From a checkpoint of a small transformer trained on Wikipedia.
Size: 2 heads of 128, MLP 1536 squared ReLU.
Training: 545M tokens, 4158 steps.
Each number is 128 + 32 x the weight over its row's rms, rounded and kept within 0 to 255. Layers, rows and columns count from 0. Numbers have three digits each. The size before them is the row's rms in percent of the matrix's.

# v: layer 6 attention value, 256x256, rms 0.0671, rows 176-255, columns 64-127
# o: layer 6 attention output (transposed), 256x256, rms 0.0704, rows 176-255, columns 64-127
# up: layer 6 MLP up, 1536x256, rms 0.0685, rows 0-19, columns 64-127
# down: layer 6 MLP down (transposed), 1536x256, rms 0.0608, rows 0-19, columns 64-127
v176 088:127165171151105093113100061128156113124138156155174112083099120145079107163176158085128153150164150132167157090110117065124206138109168122142151079086083097119125103133135129099141126088123116
o176 116:093159103134135096119121170062130136117073118132129130114108136083101148152056099096147133129134145082106085152200159143135082119150110168098138137114160191085115160157114104131116133187152138
v177 101:122132071140111080110120157143119165058157115132111145130150124112149095153069108117151131129161153195157180147118168135132140100057198087113147086114112139152160109055160168071127098139138134
o177 135:082161136134139131140134131110114085168095132123128104137087141097131118150101124055147155163162134077121116143146121127164074124152113159094110115133122180084120147158110106142181142154146161
v178 088:170150153131145097147089117085081112121106128119144154107152115153128093120139085135131134120134146164134070088162142074163087135159128149179141165140139115117130124209149120198156113175129139
o178 132:142081132117148146141150104175133159140164126131129120119178146168171103114151156159131120111112122138109166092095126146091170142141139089139105165130105085168154105119129143106102127095125083
v179 101:150125109104131130181116141146127080120080141037107139137147176069079113132198140161165098134122167148130135102125135061141167132100154126092191101164149088122104112120098167109105055107109060
o179 123:109152161151117101101165146090145098146091130164135127081149121094131097167087125081118091155160114084084096140166160134127081101178095112139100128108162164099135136139121112121125203129157146
v180 107:133154093145090125107203128108152152116139134156106101049151142110107113068118135085097071103109105104131088142114117070146081131108085129140102153076096118103154105155178108139096146087212149
o180 111:075163111148113091121127125118123137147069078152124078156057150113106137139123097090195128129118129092145108076169152117102118151111143147074143115135116219098107122150111125132148125205071110
v181 100:121103136188117133160115126159143150134149083163131105118160104143080147179108113103116131109070115135132182128048148104115156132140159095110139116162016156066100115086118139060142062159116154
o181 097:099099170102155065129111145179149042134089186134083206148150138108135160122182120110152127120159140158190105121140176168188120122185139183131122097137184132131162191076120142136182105083091097
v182 106:102109169083139110116157077075121081151113133094085127134150160139139164182136102116157109192146148163148132107200082132153135144121138160100117079170137127117118132132100098073108080164181079
o182 108:155077140150090191096128165118105132130168089099185135083157060066129139102120174150111130134152108108117126138104129147089136103150109126200087158109112163137151103146176139154134145099133146
v183 107:116107136067135092161091170113121078148121146128110130126159066120128163071149142153144141082113141151130110150115145115160124127167106154166086141109140125124133185142124134197104114133146123
o183 123:166159137182137157165140118133127173111156117203212090120136063140165113143160161135148080095110086099078142136108106116110118129124145084153149157150112126109099061140153119141109159120154127
v184 108:143093172066159085149023174156105080105111121177131144135179079167144136190123136132152172155071093152189117166134119130139127108163134154122119119140115106147143113081167109097136106128102147
o184 104:141166148188119163191139176189124174146157155167148112162127109155151086160149156103166114139156125148118180155140089151200123101068088152142083122126090131086123121151156162108149143082138134
v185 078:122133138097132141176066088103096138142161136109096136174165068162103147102122148114106159109130138123146136137149135116150170132177121197166181130096094086190098152056135110186152115137102112
o185 124:164070150119151160130155129174163137139141126121150139095189102171187144121159153143146102107111140157139166112097139143127169152189148102176114132157134064165158115119138123141109126087148104
v186 106:132150159137133147139171182161068146100154116125124126090082133158158109100120122146150098141162113121143088135115130127138149114071155059083147061062132164166183161084132187108145142086111111
o186 120:104174127126121138123097125097159128112133124110125072170077154099103101189120136066129123143130165120093118153143086115126064135148102163099158104147087123103091118129101110127131131190163125
v187 096:118099084095138097079151143156147119152149086160159115103083164112140141114124173097172121160159104159136165162130137127141121059103126174110071133106119112068099123057128172051150094135094097
o187 146:105187124180058106131088163110081113137109132171122106154076071113120103176101109092115134143172117125101124122120105103141078109058104120092136123147091177099099104164142137120158163139114156
v188 100:123118112162119090160176147170133144092078150136149120122117118065115141123163095128148117125111117159077170107115127120112143162103108045152132127146151149101164096127080097102134163174092139
o188 116:071148145132137100086072104095115077129128132114108118135102175113085088134114087076147137170112137092163081174185193148129106115169126220098139093147146173128094160146134141146134086126126142
v189 124:157096039139108112109197164145139194140139138169152109134085094137165132119150136134078123147149125069156111110106144098091121121128190115146113167124166169136136111157147114114143103163108126
o189 098:117162158075171169145071136061137074127132123091128126113102167136084156107104109118152197104136135140169136186173093122176113117159160164070149088143121132030180127086117119181115118131184111
v190 095:151109120074108112116162125119184101156155098129183183102101183097151107211046124134151152155178133185157079132129131136170141068111118177119109087131121183076165100105102073114148141139115067
o190 127:109183153185068113093119130094095127140157139134099109155054071100090141197112102122078130197144103105103099088162093142118128160119119175094115143148069174091124146177158203148159115150140167
v191 083:088150161093183146139162151147050154097117109096116204135143158127188100092136137107197128133064090106127143148173126109151167103122126110109085122167119118119149118039159101119071161072171067
o191 128:102186095182059109161128134106141125102115128133107109114096129117098138134095085098124115119155150101109092138155123108149073120136088140135128099126139162125101135191122143130142141177094202
v192 103:155100130133124155130124144117121126142126156113074150106098155148103118110154136031126111201143158150131218168111161101122167156114149107138114120111116164107203119088138138066145084126130130
o192 138:105137107132144087136126139119126093117088112121143138125110131096097164154104113100153124063124149101124088173141161104165061111126122140132132110108142178121142147112130090145094144151100145
v193 117:118169084143085134137119109155172104102076118132181133083067092148137158137114116156112145085106096112126139181138082140103168160097123138187153092066092113118131124166160098100135167140132163
o193 107:110115161162118098151119146162166117135066121123125090167175125140115084182177134095130134160159135132142093106151146118120139119131120162047132136162121171127042146147117163108161120124138086
v194 101:135137130126121064105152154145149085094119123141116148122129083099161130097079164152127148165107128141162112131120106149151094129143133146141157153085103104097159130076140160120116154167073123
o194 130:124223144144100149065145114078114153173148114167149128134074100089115107167123110117136139134143114125078100124129101146094121114088155124094121137168123182080098081208118138160151115120156174
v195 104:187061084083146103175078176115129175132139128158122118103101134136116108129087149199111121173111150125138112117133173095090109116138143147126146165134200136076076106045082176138117105134071152
o195 090:172112175137138173134160133188118115152135164165116125168158124172134104114176128116116150122184148118124184128086137089128143105134150098139142124144087081097155101124120127086111131102165063
v196 091:136126154153141193100157150130129094093182177116134081097160130115110040139114140159144061152122125184192144159153135141141136115125123066163094108068068133192161092070095140070152100135126106
o196 119:118136131161122089111106111095073123136110101155152155125076113078158144137111092066179132133177145080082094139124128119143106155164134191118171130135132157095100151156117135124122134177118166
v197 092:105126159168108167138107114121124103062132144106116132087094077146184043123129123054122133105072130170143111134089097102173173173113099109169142129095126110139146173199118181096147077150167163
o197 107:128184131108119104136151121098121107143126112084146148107123165076148076157089116105168121161147169090116078156132152127129077087123132164100142158152148177110131151131107120122117139163147122
v198 109:098131130081143175101111092137100136160148156122058109118108143131145160127176099080144118136106074074099150123156135135112077142107162075171086135114070090092151109148137098137103122103156115
o198 117:124126096159130091146132132063138118082059104109115133123113150126081166088097083107147121098136171105168051170164152127109114102143160120141160083093157151169136120116134104128095119204132134
v199 102:122151098067119114195189135147130185113085107129143104120161110090156166156117113140099160089116124078127122139087121120069157100136089143089150140165146106077091140124147085167130131133128176
o199 110:098151154168089220112156166164127085140197158157084093150156096153109123113193158191170110189111073127083163084122116138150147160158135162145058079193132092117107106129144133156135102048128149
v200 098:130133168176121123092176118140131108129088150112125122109125189116095104097101118067106081151112128156109194120090174122133136108068095064141127109074115121125144120114118111096154192125143073
o200 126:084141103140125069135136116117125122116077089108095140158077136072110132172116119087143133126129139091145092135165161107126096131107119159090130132105108189124140181141116122128150145175087162
v201 108:100092158135148109074122146156118122129130089157128097145135107107163121119141166092144123172083082119031162143116168116139134101169103189088117163139103075113096129125116169134155165130063092
o201 109:151133135137096119115124141182105109155189157140099158142126061128145094124139109165101143096154126179146172098072141129077137133094175082162128137141127126128152107093142125109122175139150166
v202 098:181120125059135134139151053126120176164167087088153164126067163153138108066148143065151154137122122173099101100111105166186171160129146186134084144089095189143111191140104147165098120187126080
o202 108:126204059197089098140125108057156140100115085121138140143071130110078156110063097116146132101100135091166103175150129120103067078098105114129167157109159154098152120114121129146149139172142126
v203 095:145161116117096124066144096142072144140148116097139149100137134144115123101103104152114156060108129101119116117118084106124071122063067060130086120113176143086158109199139148173109147130155162
o203 105:094172107181126131146143086147149138127073122146124106137100174096116114129099160109119145160128130116130135153142150113136126152068140144064185136096129174121074143176124146110137107150124155
v204 101:155180122161123191149196093124109129155090149099140159096108152138066121096151098146085087142125118092137138120173092112091110218121117129167100130102162107109145120171132131180142087099159074
o204 121:114079120095127143111127108082183168111078096103150162103129113168162193124150127143180127101097141121108070127136130124099161137184166148129134083155160095172169108141113114160098074151076108
v205 088:182093121137111099119147128163080110088096155140127116143141150089107094171175140158131147143104113135119153121151117110113102113073163101145141095127079117098168089127150126071112105178128097
o205 130:084181105147150107119139121075135113151076088142120177135085160085085122141112110084142112117137148110140106141178138109141138108123105126113117126090166162093095159188104130112142144141129178
v206 098:085150164125098134087115105146150136120120159109144123174117042168126136139159172182144128160120099083130233171117132114072089164132148102110156108226135127155160112117128079129180141107104100
o206 150:164068098076193147157141138133166146133119117119113170100150158129129203104136124153121171108131182175155107139138109133136164167130156112166115075083150062114145136065163108179103141101125113
v207 080:103108104109128112199128124088151148116109131092121117113187119094125132104171180081130137116133140142146154127124140087138158135120154063132136125112148129187131116127120105085113104095210118
o207 117:096192121151099107148104132099122112110115112161160116095067122084128100153090095076142114128139118105119116155181140118160107106122096157146136148122147201110113152142140123136126154180130155
v208 108:096118106152118119097136156169154080118151121173145156111125040170141182089160152151106083147060143104119052141095096089110151161148115126132144127118198125111156148121141141158130127122075132
o208 139:164149171121138123156106110148134143110118145157149118112141123158177090130150126149135153105118123149089146150140117151108120142135169107139161107147147047156172106138115167134108108110169079
v209 097:118113101128106190121148092115076077121114134071149158109140161118127074101152154154123153177135148158087161126113084163139145165084141105080122107136141126188157115105100149125106146145125066
o209 132:095172104143128111095117102066143128129128086109112136102073109061092142158089089093163110117089169090124091174172143122099101124170112171153142087106141185096099141149139119180119113148139180
v210 104:073130152137095148138068157203095092092134131151136136154078108117093137144099139094130176074106121110116141096140122109095154096129066084064128112116109151122121118151095073131174206185126123
o210 114:127090132138185114098140108158159128142144125095087131126173159128131052124158217143060068184100117200170161161160142178148165146114093095112135104115085126180094162156167143068102106119154117
v211 109:140194100165135128123116077179108147120139167143124164170135136176124094203209123166151109135154186073187162122111131149101144129078141106150119103161182152097162103120165141100144084042079064
o211 127:082146097116143114141137183098165104090052134099139105095101162104085173134082120115127122150130149125097127153179160088166095125175127165105160074129123152078117148159127089118076114144167174
v212 087:141085191128150052077114134144121112125127088149140133128136187180160139120148061050111114179150141152153114155153173142114102145132118124092102140152174092129092116154114146122148121145123137
o212 118:160071125092136173149127142187130161117163145088115121125171139177149138108153167183100167099118141150127176109060121125096143150136162116169117139116067090175209121096134130088102143080132094
v213 109:123176132157113135134137104124120149145111085142169082112132173084069119179186139129136133119124084127086165100088146145119180180076091100103141074150125191110105149157125150099147122108119125
o213 102:084120120148138079125128156103137096121110123107100151148081144100079133120090121069113118143135168106165086136169160106172101094143119157107135109081145168135102158108135107123133129183114133
v214 106:138123143159135126159115116136149148094094122119139156158080142112136111100104102115177136162127120106147181170100222108138184158131201155145046148133097135155164137140127105085140071143155170
o214 118:095139127159134119133154107102108103107100151138108147130099084142129163122103098136140171145184139071175069175125146122125084147138100140123156109157102160113123150113116118161122144172127128
v215 114:127062097101138154161165111165085187200160150078084082174125152141130104142171171138136119140185106133121126121117083135153125082139120128104139146079094161143158118088157096099125108168147077
o215 112:141154139178126098116118148098165068069146095154107173103103140084089125091120096112106084085076088139200118193149146120166111154109103153116168162103192107106113180076138162138151146126101148
v216 114:086129170102116116142095141127172121131089154175089106132143122159115090211198136125105154120113111129164135091141041144132099130148137162120187137060095115162107114087080114101105149090162101
o216 125:151131021104141151139127204134138169118116103107153152142154143129168156077128152146140054139119096110138161124200152134134147044024070015097053133116128124106105118111131151075125111116053101
v217 088:153107127099105166084127136082084134131113153144093115110119162107162010148133176116111153159143121119120151131117084125140109026104134081138118058069077087179134096079178124087113165134104103
o217 142:097172114143113099125136132104116111148118107142129140143077129075100138160093100091165092134138116101114089127141118120145104117118108156096118132139156182079089158160092120115133140172120175
v218 114:083117169073153168164145090139114144122133104064088157135069138102163164150186061101149143124078094129122218140186127088147138142132120090062150127153113123154099125076095135120107127115171113
o218 112:171079117125093108185135106180204132110152140102085137141196135166090185116146149113117104091132154160176086171155138171116098129161121109176121064100154091175153158041156111151133132134112097
v219 109:192068134188083126149107147124093132096108082131168113089160147108155104113118116183127096076088071187174121131097164089119132096134145106148189126069035115132154119135185176094118117135153158
o219 119:147111166067222091149151136151128146148092147118129161150156184128109122137164152046149163119155160113156115148107147132206129130140133162113110141128159151100134150052034154064152158098058100
v220 112:107095160159124125222149122163120132116109165150140103153086069095097119172117124123158168161103085093143110123116115182120127131165116124130118106096117142094117203075125103092150118131083124
o220 105:140156139139130171068113166149118124130186154111089168162102123129122102115159181142085087145160100143152157165167074141140162123111080174085153143190092100123118147137154140157128118105172160
v221 103:122166180169153122127180119176075112133113093132124124115137131158107080115163147181140150202129146126131126104097119123160161125119149119095171153105139130165124179051199191174149138090091116
o221 113:124136131059124126087127131131163156111161126111146157105154129136153188152145113136156114128076124120047143081065109150106108133208148146144104103202116100096132091153072099144090108092101132
v222 091:122122082107155156095141168124103118116104143142118131132162153112120087146097144135169108141083105164105054103144086162155145110111137148134151075106107152161142101132104103119114151138104150
o222 118:101170132180087072116094117105077119149144121150120122148072128102105046131117077100113101159144130093114122116148152122124111107113094156107137132139146194140102163177137161114147122166116133
v223 106:146144118131126161168118138135137073113116149113133149100078118168134091043132098147185101111156138204081138183134098135111132130097036149155109147078058149130171163138114103134136116133121175
o223 108:115063141131179120113126101149124158128131105106155062118163165141101158138157141104128113120133116098135133090092143141095136136158176158099139122142084152164110124165143152128093122117097094
v224 094:140099142119160177178110129144090102103125138085157135059153108156135087128117101142136121152113120162193139163110117128134109164110149099150122076110101118146129136085142146110123122160182068
o224 140:117173118145093112133129129078129158124115092174130133153079111070104134155104121076157109107134124089090078157173096129133091118162105167128134119123125158093117133136119132148133132170108181
v225 112:158124105093162103159169161067195194157101141152120092123122153141157136114144090092110101107118139098149075102146157136137130138157188158172123103151179124072086138171141127187100066132087154
o225 125:132115161102090180095130155129094110129170157134150106075174101160157155076120126177164137115133101110092105098092089120124136094168119112162100173144164075165192099112105130092126158093139129
v226 110:122161092102102109133143149109144197129155147132143129135141061122131191149136130193139133086130141078112069112109095109085070142154102175163157125140160115159090156146150118132084126114123138
o226 128:136120173119140183153142127141171081142125124152155131139201148183146127106183149133147118126110078153107159074125080108147181110167149110130106135175176039099107096125131132155147114093164086
v227 114:126104135060164137070173138118149097126160083119146163096164152122150148193109107100160131157110130128116144131185123152123077147123083151128103121155136107114162142088087077106110132110173051
o227 107:123133102148099192099105107086094136135078113099111160146090081124056186109172140172089129139137152164085129144158108115089185155121157128183102096095131104178137088157167167117127075143055171
v228 115:107103109081131144108081161124111119133098193134092130134134093147081070177154170162105084191103160130156129182114087149130151139184145174135123120154169095133138104089157156159129157123121114
o228 111:166178150167120067131179142176121123120118128212126141131102079142173097145096097145177076109124109105074148166126160106128093101066114090117164163123124091125102121159141149084115149096134142
v229 113:166133132145133141091155090144091116111109096132151156071095126104113041141149141089123127107135102113082148103140164149155155142145151143191093109083106139155136161154116130152142117149143122
o229 108:090127116158124138117114119047136138124118122120135161120117119096132160107091119121147135110118155106142047191151120128084114111164129140106170115154146180123117143146096066164109109210115139
v230 081:119090145103079086108114142163165144144104082147150122159144137155123118124108128139139135070116172085124099151084100095103173117108136093083102108199184114090066159177109102160158231111073183
o230 121:152070135108161158131119146196133125111134169115123109107199140158153131111188181186083152149143121157132187106096123133133140134128150081146134135106086062138150118098138119086094137075142070
v231 096:097141120121080099104211136127142125117091154146137118094110175076101125090172125155120128123124090096137120103120089133127090129115078098160109139137192151056125123191125120158102136107202125
o231 095:111216104178106118138142146088127124094111107162112105143082177114059123138093130106130135104135118077091092167160141088113111120074131159079152164097107176119085108139123114132122125173118158
v232 096:138154176113127160149120115113078108180151151100119127144103132149101136133123077100143185095201107103146094124175139150113051089190097191147090175124155113113131105172085069133153127139105134
o232 118:133072123134121160109137167148139154106167117115148131118175105186164149085151170203129097140089077171119146109100100159106175161134155112116122145130079083160127109125170147134118109107154110
v233 117:149139160164134143132196153132122098108148155104075123128156115141113091140107106149120092154120127129130135129131166042146097133114161113180137112115051096180128138097126123099133111094211110
o233 126:109083132097128112113111131106129116117059108135132170107138168073165207120175103094179132118165164118142058085115125119126121170199148177131105087136169139080149137103101107137123105157043123
v234 084:127150118116160142095172095124071104130123132113081117107116125136150129075130163090140091138146131120132189159134133105138136145117124113119086131119125118201131129159151164122123091104158135
o234 113:106156095134117107137135119066136158127117095110159133104103119079117145130066088096122105097114161117108092139150133107118103136138115167134131112087147188096116160154109111144130169202126168
v235 104:162155119114100137091154076099187178174117100095169088120143117113114099142107096191114160059107078078134097120158116145113119111151144190162120113149158087123064111184088156166109109188136092
o235 146:164102159117114159112133147168136105130149142158131156110187094164192154121160142147160167148153103156130133120094094133102168139162171095116132160156145100123157097073126126152158131096161086
v236 117:112118095081105137167137182139097131108114138132074089113101140117116162143145145149128142204146104090206107110150127133094065117149136109078149117214116167109116129112150139139124147148150171
o236 107:152142147086174159096152147100168148138169109136138163111175177172091189117131157134119088108069130184045098093122072130177153103121144078134094128087157101124103089114122084093062103081107086
v237 110:161093078122126183087153072200067131102149115095119152090135164103097072126129132126078141145108117151123155152084146157150173153108096089147070136114131097106187105103137136091125159170126100
o237 123:113176138150108089119141073073140138131115111127118169142056088111107179152129104105170157150094146149136095156163143104152140148166161200154174084174126142122137160120123137166110061140109171
v238 109:119117123102115113143174151154105146124132133102106138115111189169084107106145121088123144144141152112154154145141145066126199119126167139090085121065111132171163119108112104159139093078138114
o238 120:093133111154149130118144130111163116107094136149127126112098069122137203138137134104202093128098114095133103144133149114128065140187112178145138088172127182088153143127133092162078131185151113
v239 109:082144089108101085111130114060162088126145166106145150067159093172167165105091149101147096142098155119159056161169044127142110130148125136133139127130147095123163099150188113155108099117178148
o239 109:152190112156088152122150135100102143167093062153146088117104152087129095135065116138135133137104130084073128120161110122108126109076110163110121169099183153124126111173139136145141163132131132
v240 104:176088139107167094156057156109144128130141113165133114136163118165111101149157140114097121157163191216154087142166114119113115116185173135103149093098069133198119132098087117115135151165116174
o240 101:154072153110143162143099131152101142142151160138172118096174114177155129113159130150117113103125120138105163090083115150154176123147105136185129157147122086137150116127121143096104123044136082
v241 095:138116083070151129117133126132137139128141082070100177118150165089133194124096134162140107132123162136126125120122154144138208075205100197129135164109207083129120094111125132195128121103122078
o241 115:161115171143108159121148105165136121128170148161144107126155059167169118121153153152128119140105085146097174129075123138117146167157152100168135132175107099163161082103155136134132120100151109
v242 094:211119120134111136132086128140143157146151119099128144107091208151085049182132091120138095104159130149116169155103146145150142101126158091171134118090051140153156102095119166113138078117155134
o242 122:087137123169142092154091139115115095081062136143088108133086119106104182132098073083148153128149158071139073167136145128171077134146142197086163124119137164098122152102110142108143119159106139
v243 110:138144124140127130127182109137123146142096167173150085129143142146136114195131085112158168101206114135104142100125125172107101045103186186104069130122082144094086130193109139104142057111156170
o243 117:088087186134104144103103195162104049096187173143119152128136089097131112097146167154113143136167060131152143121042080115144156106130113166118147182156127160112140168096140113107160171063109139
v244 107:132108160196116128083128183125213126164165130160081063113098154137087137153103141112157085185202163113159126142094132083108084117106152114164111108138148143149139119131120143106155110110077136
o244 106:116098132085111089168099184128099118078033104181174139150091139126190162137102086141139134115136115109092135102116121103141116145094159104077153172113115114104149114119157120110107123200171082
v245 102:140097126151139170104148098141135121119139171118110176125147155063146061133122135079130168175098173143102181122117160134142160102113128110093144097106123086162097143038105192082143176117126108
o245 122:131147127128095083097124098129086112164136126123109147141113111072128090181116109091104101118176165105130111130152147110144113119141113140138150137145115195117112156165101107136145112151115157
v246 091:113125105103128161144172100125070122116141141101116144126066145120113064102148121108072145139162179163137139131128089121154100128072093091157088137110068114155191155155141127136147152175165126
o246 132:093175108173114084112121090121131103115094108153137119129120170121098129167108096088179096113103103097079088119149151127136113142133106175093150144119162164113066158181124126111112114166110176
v247 100:084141129173110105153139184099146132063178112177128143098116078135122183098129125132105101160107111128145061167128140076095147129150114118135174145139156140149175126126142116179147112148139176
o247 116:178106135079170175144144099177144159150119115102139093140160148186166122135142126172154158111110140126085158104125129152121141177145171117138091131146131066134179088092126146152109096077148066
v248 119:119158155126094123125170130157101139120090119114092158184129192134096121069183108152106138125196129092145223130127153095126127099096111119143142141095134144093186097095121120080114132079132059
o248 122:089136056118147130145174144130178153144065114128156121110144137166136190183146180088161152108100142152143102073135189102160091167123093099140078081151139160137093133162096079130145133157092188
v249 103:115112063176098127156148131115145167096161079085159116108148172125085096120112143175144080120129130143157159161072116127125170193109168110114104091119117161144166089144121156018102085186144132
o249 113:113179134121149107145118111078115090121058129135151129117094125120103153146099103064138147141132150106074103170163129098177073115127107160127127107129158144107096158140126126138148124120136141
v250 109:111138205088134119045099126140157120105111099147133123081111143143129134155100142087098109103120120134087129136181087129125136089124056150148092124033074082065167124084094097115120221103158103
o250 104:163122099155073137117137125119092162120093165134138138189111075125141138174165131151151095150130133153114091147137147160076144157107147075156156162151118150244135105194123149111131051195087122
v251 118:169096090121084124072128094114165103158113128108102141086175115097107154160111158133059089153101153164122091098131123117103181134137089121173182137080122081136078126133102099131103214098113100
o251 118:152102092121130116112124132167107168134090088131142125123133172114099059084134124109163139072096096106165179132170196140123119084115121112126122160095145164129146119104110124104158125113120094
v252 114:134101137114095144156121087182118164140128185190124058166133166079089096155159191165127162164105133090148128116132081152100049136085118117125072135122138098087065106105079149035126106100137098
o252 112:127131093165170141128113170152114100112087094140100205147100126122136113092116110097057085084161124116147130081158146092091167086099097079109176143061115091141060138123170124088087154114092115
v253 109:128153197106072128140115163103116098134112137121150093141133149161106139176170066124146165124197095099185138141159070138068063106090112097137186136113096174075151089208135153160141070108102125
o253 117:101119061142180137149146194109113123090118107122139138104125203115107140118113185135137088133131142118096120151117107113167148130089124125099112147071151113159115122111170129087097197095159118
v254 105:138143149102149126145129119164141128141100190099117171210107139130080153059113107121156099135136113104164138098138088184102153158126188085136132093160119131116126104135094119116112162120082145
o254 102:138140079129137111085062139130153103075120134129133118097122165112080119156124105073139155095136150130165092153134148073140099123136100207139185118112130165070083153122133109113119122121187123
v255 105:147147136105096144158138128111172142138123069103176077059111202066174104127113146189238172031153034073109110112133101118119107093109135108140129131107153105087105115120127158154109078113188145
o255 102:076171123165112139127157124109128120109110121153106089152134125110085122135108122096089146163177166102138125103152094100140110142102123100080120162133110174118057109111116142143151170199076128
up0 095:120146136098121137084092141130107143159130120143117100117156111124158131138198097186160122133144112133129135140117138096133144151125120111129161155102187148115139135088086109087111141139167168
down0 102:116109137175132207103148150076113098128122139113144063080156054133164139148148096171136109103113124129143139151140130147107117151157086129127141166138127115107146160095130113176202186119124089
up1 119:093150059087124173103165190163113096103129160085146149154104125118123073106125138162157110135127106091154136157113132064172114212099126139117142098174128153135103092152183204059108127140139176
down1 119:127058152109126117070092128139115108120156124190096098126169101070141098087164228134179037113114142150152161113120135138116095126112168135087153079113130207089071142098123160082149149153090110
up2 110:119118145104143121134131149159141150101103125205131153128141186086115143161186054156108125120122110100049132180114102091118089174151127186128105145200062148147183128155109118148122175158125079
down2 115:197056139160106165102113096113120129084174174144092155140120109132112155158110135122150113170159094185068146138137088151113110146128155123149134110097088122119104131130147069123184158145150099
up3 099:154168136085187134128120118133132077153149166043152139161160187054114161158093094128104083134187135089093144132138149124118135066081132071116083127113109122145102106151122052121128082144124112
down3 103:124123170128074108155126107104116154130119090112139142142146151111160119151123144217113137134098148121129120152109128136100116142120115160083090134083136066072152173127116135101108117072091089
up4 098:169149125109109139155142183131107081098133133122133130048148109101140109167153139107096102092054126149080097154154164061155086176109121136120162153087104124134048139139133144149131105101130147
down4 108:099108209113027116080119116125173137112186207138141169124145103143096079158169141151084123129090132140158121179151174101149071132151104134153159169120055121088120132136115152144142138102190115
up5 102:160175048145151088131092106142082198074157130172143136177169115140153148126121163138136107133114135137110078167098145137129118100061112099135157150107179133145167134161156112111136124093166134
down5 103:167132123170138128138115129131120062161101115159105125057081063149155166210109181186132092146140134157114061155131127083150156123186143148080141088115140078090126115057084157179145171138127112
up6 097:135095062107134156167167164204102161130198138125145126116142150128093123125100070093110144086114136149131146103117162054130120121129144151106055128120132093195100098159085135199116134125147119
down6 100:129139159164197143095108135099058070123167133113173145123134130091127072138163107146096154125183161143117116179115087116138117110131121106182096204145106074113109119099108123175086101143133150
up7 100:102146162071134099134125132112093117145118157172085134150130154091122177101186145178183139142135104122105147162123128143137105122136164107061103165166149141168129099147152188066120116198156147
down7 102:182102111095114156125137088126044141130174167148107104179114155085165125087085185135155104173148137127118054093159116139152164087116106185100146120066131123080124161110184104072162079155164134
up8 098:104140127116077133151094182127100137113165072189147154172125145104149090063082145128103067145137105167117126188184138149158110114156129123146155119114115128127222167162136123085118108129141134
down8 101:103087148133120080103132091140149120186092112123118156189150140104139159144139166216118140155206104115129123175101157139137152117152123126113099080061147158121120157097099181123120108079139185
up9 083:154125108110101100145163102133153166110136163172082104086098160092163117164095083168166109180170088070154087142169126144113110181150148128135068170160168129099073174144138159150117119117115174
down9 087:083199096174199135172118102210141144066127094079177122119078128175158155071140130126094164116098179169125150114091132084127119111168082110083147143105196123170148167161130084154115121183141114
up10 104:177140148127134118109178156136122158107119103140109137101139105122141138117102067115040177137166056154134099169140114097079160129100126147140097143138109127138111107158084170200130088111203090
down10 103:152094100111090109119137116053156163111081080174140107127117147151139149154158145079161172200119140157132138087066137198104143076127163090097084134136175142165185087104071103098134093124137188
up11 101:089100149155115096108142147087186078112179138156155180131153127137099079106103073156112126125128152100144090134124080122114094096121108067146117134132112176170160112113111048116091190115119202
down11 106:116098128134116175107116152109104066115127151097112153099160151171167165110182112148131055113083071125100140110086113116129158136100111212187148155162100081177128104130156170056113089134118122
up12 103:152112168122128136121095182145097163111255080123162155154124183128125067145147109159093125135115147120093092091158132122167061104154124076132158129153100159140128167193095148094099176046122121
down12 102:133160146146094111155116115113093132169144164157123200115104151122128087150191206147100084149101128120113139176095139170177103146143111114110156181174090071106122141167118117168124101102115108
up13 115:169125156134108126109148134150068149125132160117151165104114099086160068139133152106093134123094127168115105166100138146148086142129121166084142118158131130182048132143158152122097131121100116
down13 113:112114125163109158100113094154122098135167158137111074086148145147115077113118139143112136131191140164083149106131070110115139109124108133090137099137151073141139110148111095094150147108141107
up14 104:181135025104143071084083141150124101132141048085148113148133219077140117117136105157101137126149123159136108162191089123106090136185155038106151114133092107108109144192139185088111124127141120
down14 110:179123084108112131131095063083143094139125132135113133097166123144145137060138129127127146107183096113079122113154135141102164055176086142149126069071106131167064176112093096146107114130161088
up15 097:105181128087128175141141143136091126147095088047141182061104177091165114187081088121138189126153150112111119159152091146154173090099123170098124195123150143166144153124113160140110092109143153
down15 091:167143159098058120081095132150134164140074153075150127148173148141129103135080143139124136110133161144143129152131144165125140157177162142180205118112162129143096157127188104160118087112144163
up16 113:151180111137143112143134098111090166114112119125118123108150148124121154138112101053136125182080088083113184157189103086145112116110197083126164105103148161150164163115195144117129147121130186
down16 112:109151074106134186127111094175148109175114135149098156189181123141180149060128158118148163124098120096094147197164100129143072143096139126163100057094132116059155056103091164151071076066114128
up17 112:084175131128131092155114134133121154127186142151137131172124139099149121121105123147115185138114080128098133119083136121168133113123138161081146119151135183153144158158207185167112103131190081
down17 109:083139116103149169148132128164165136182133107110146087113087105094119128131169148125172174122123152073111161108155170120149133114082107108152144094146112131066163108076199183134135107124173098
up18 109:116182156161154094092168160151069122124160063099102160152160114137110130113124075097143153118117145133142111149064132074151111079126122135148127166107121138114098069134139152107104102111150172
down18 105:103097146107152176092117078156130109144129150174150135116104143120155108086085089177152188148080146103097089191147112122160138152097122123148134147119064103143136078189145116098141107110074137
up19 052:086166162096083132135111196115083141066150102138162151089110094118115168106150142103126161158115083123119110117115109075155107140117148123116121144164133141147120144131160127075079133107161133
down19 034:216161208115142161145103074099116160169164156096126121090135113111121092124112103102105147121164096138163190134111152112113140091125098131082158105158110120157117170097116162103204175098098090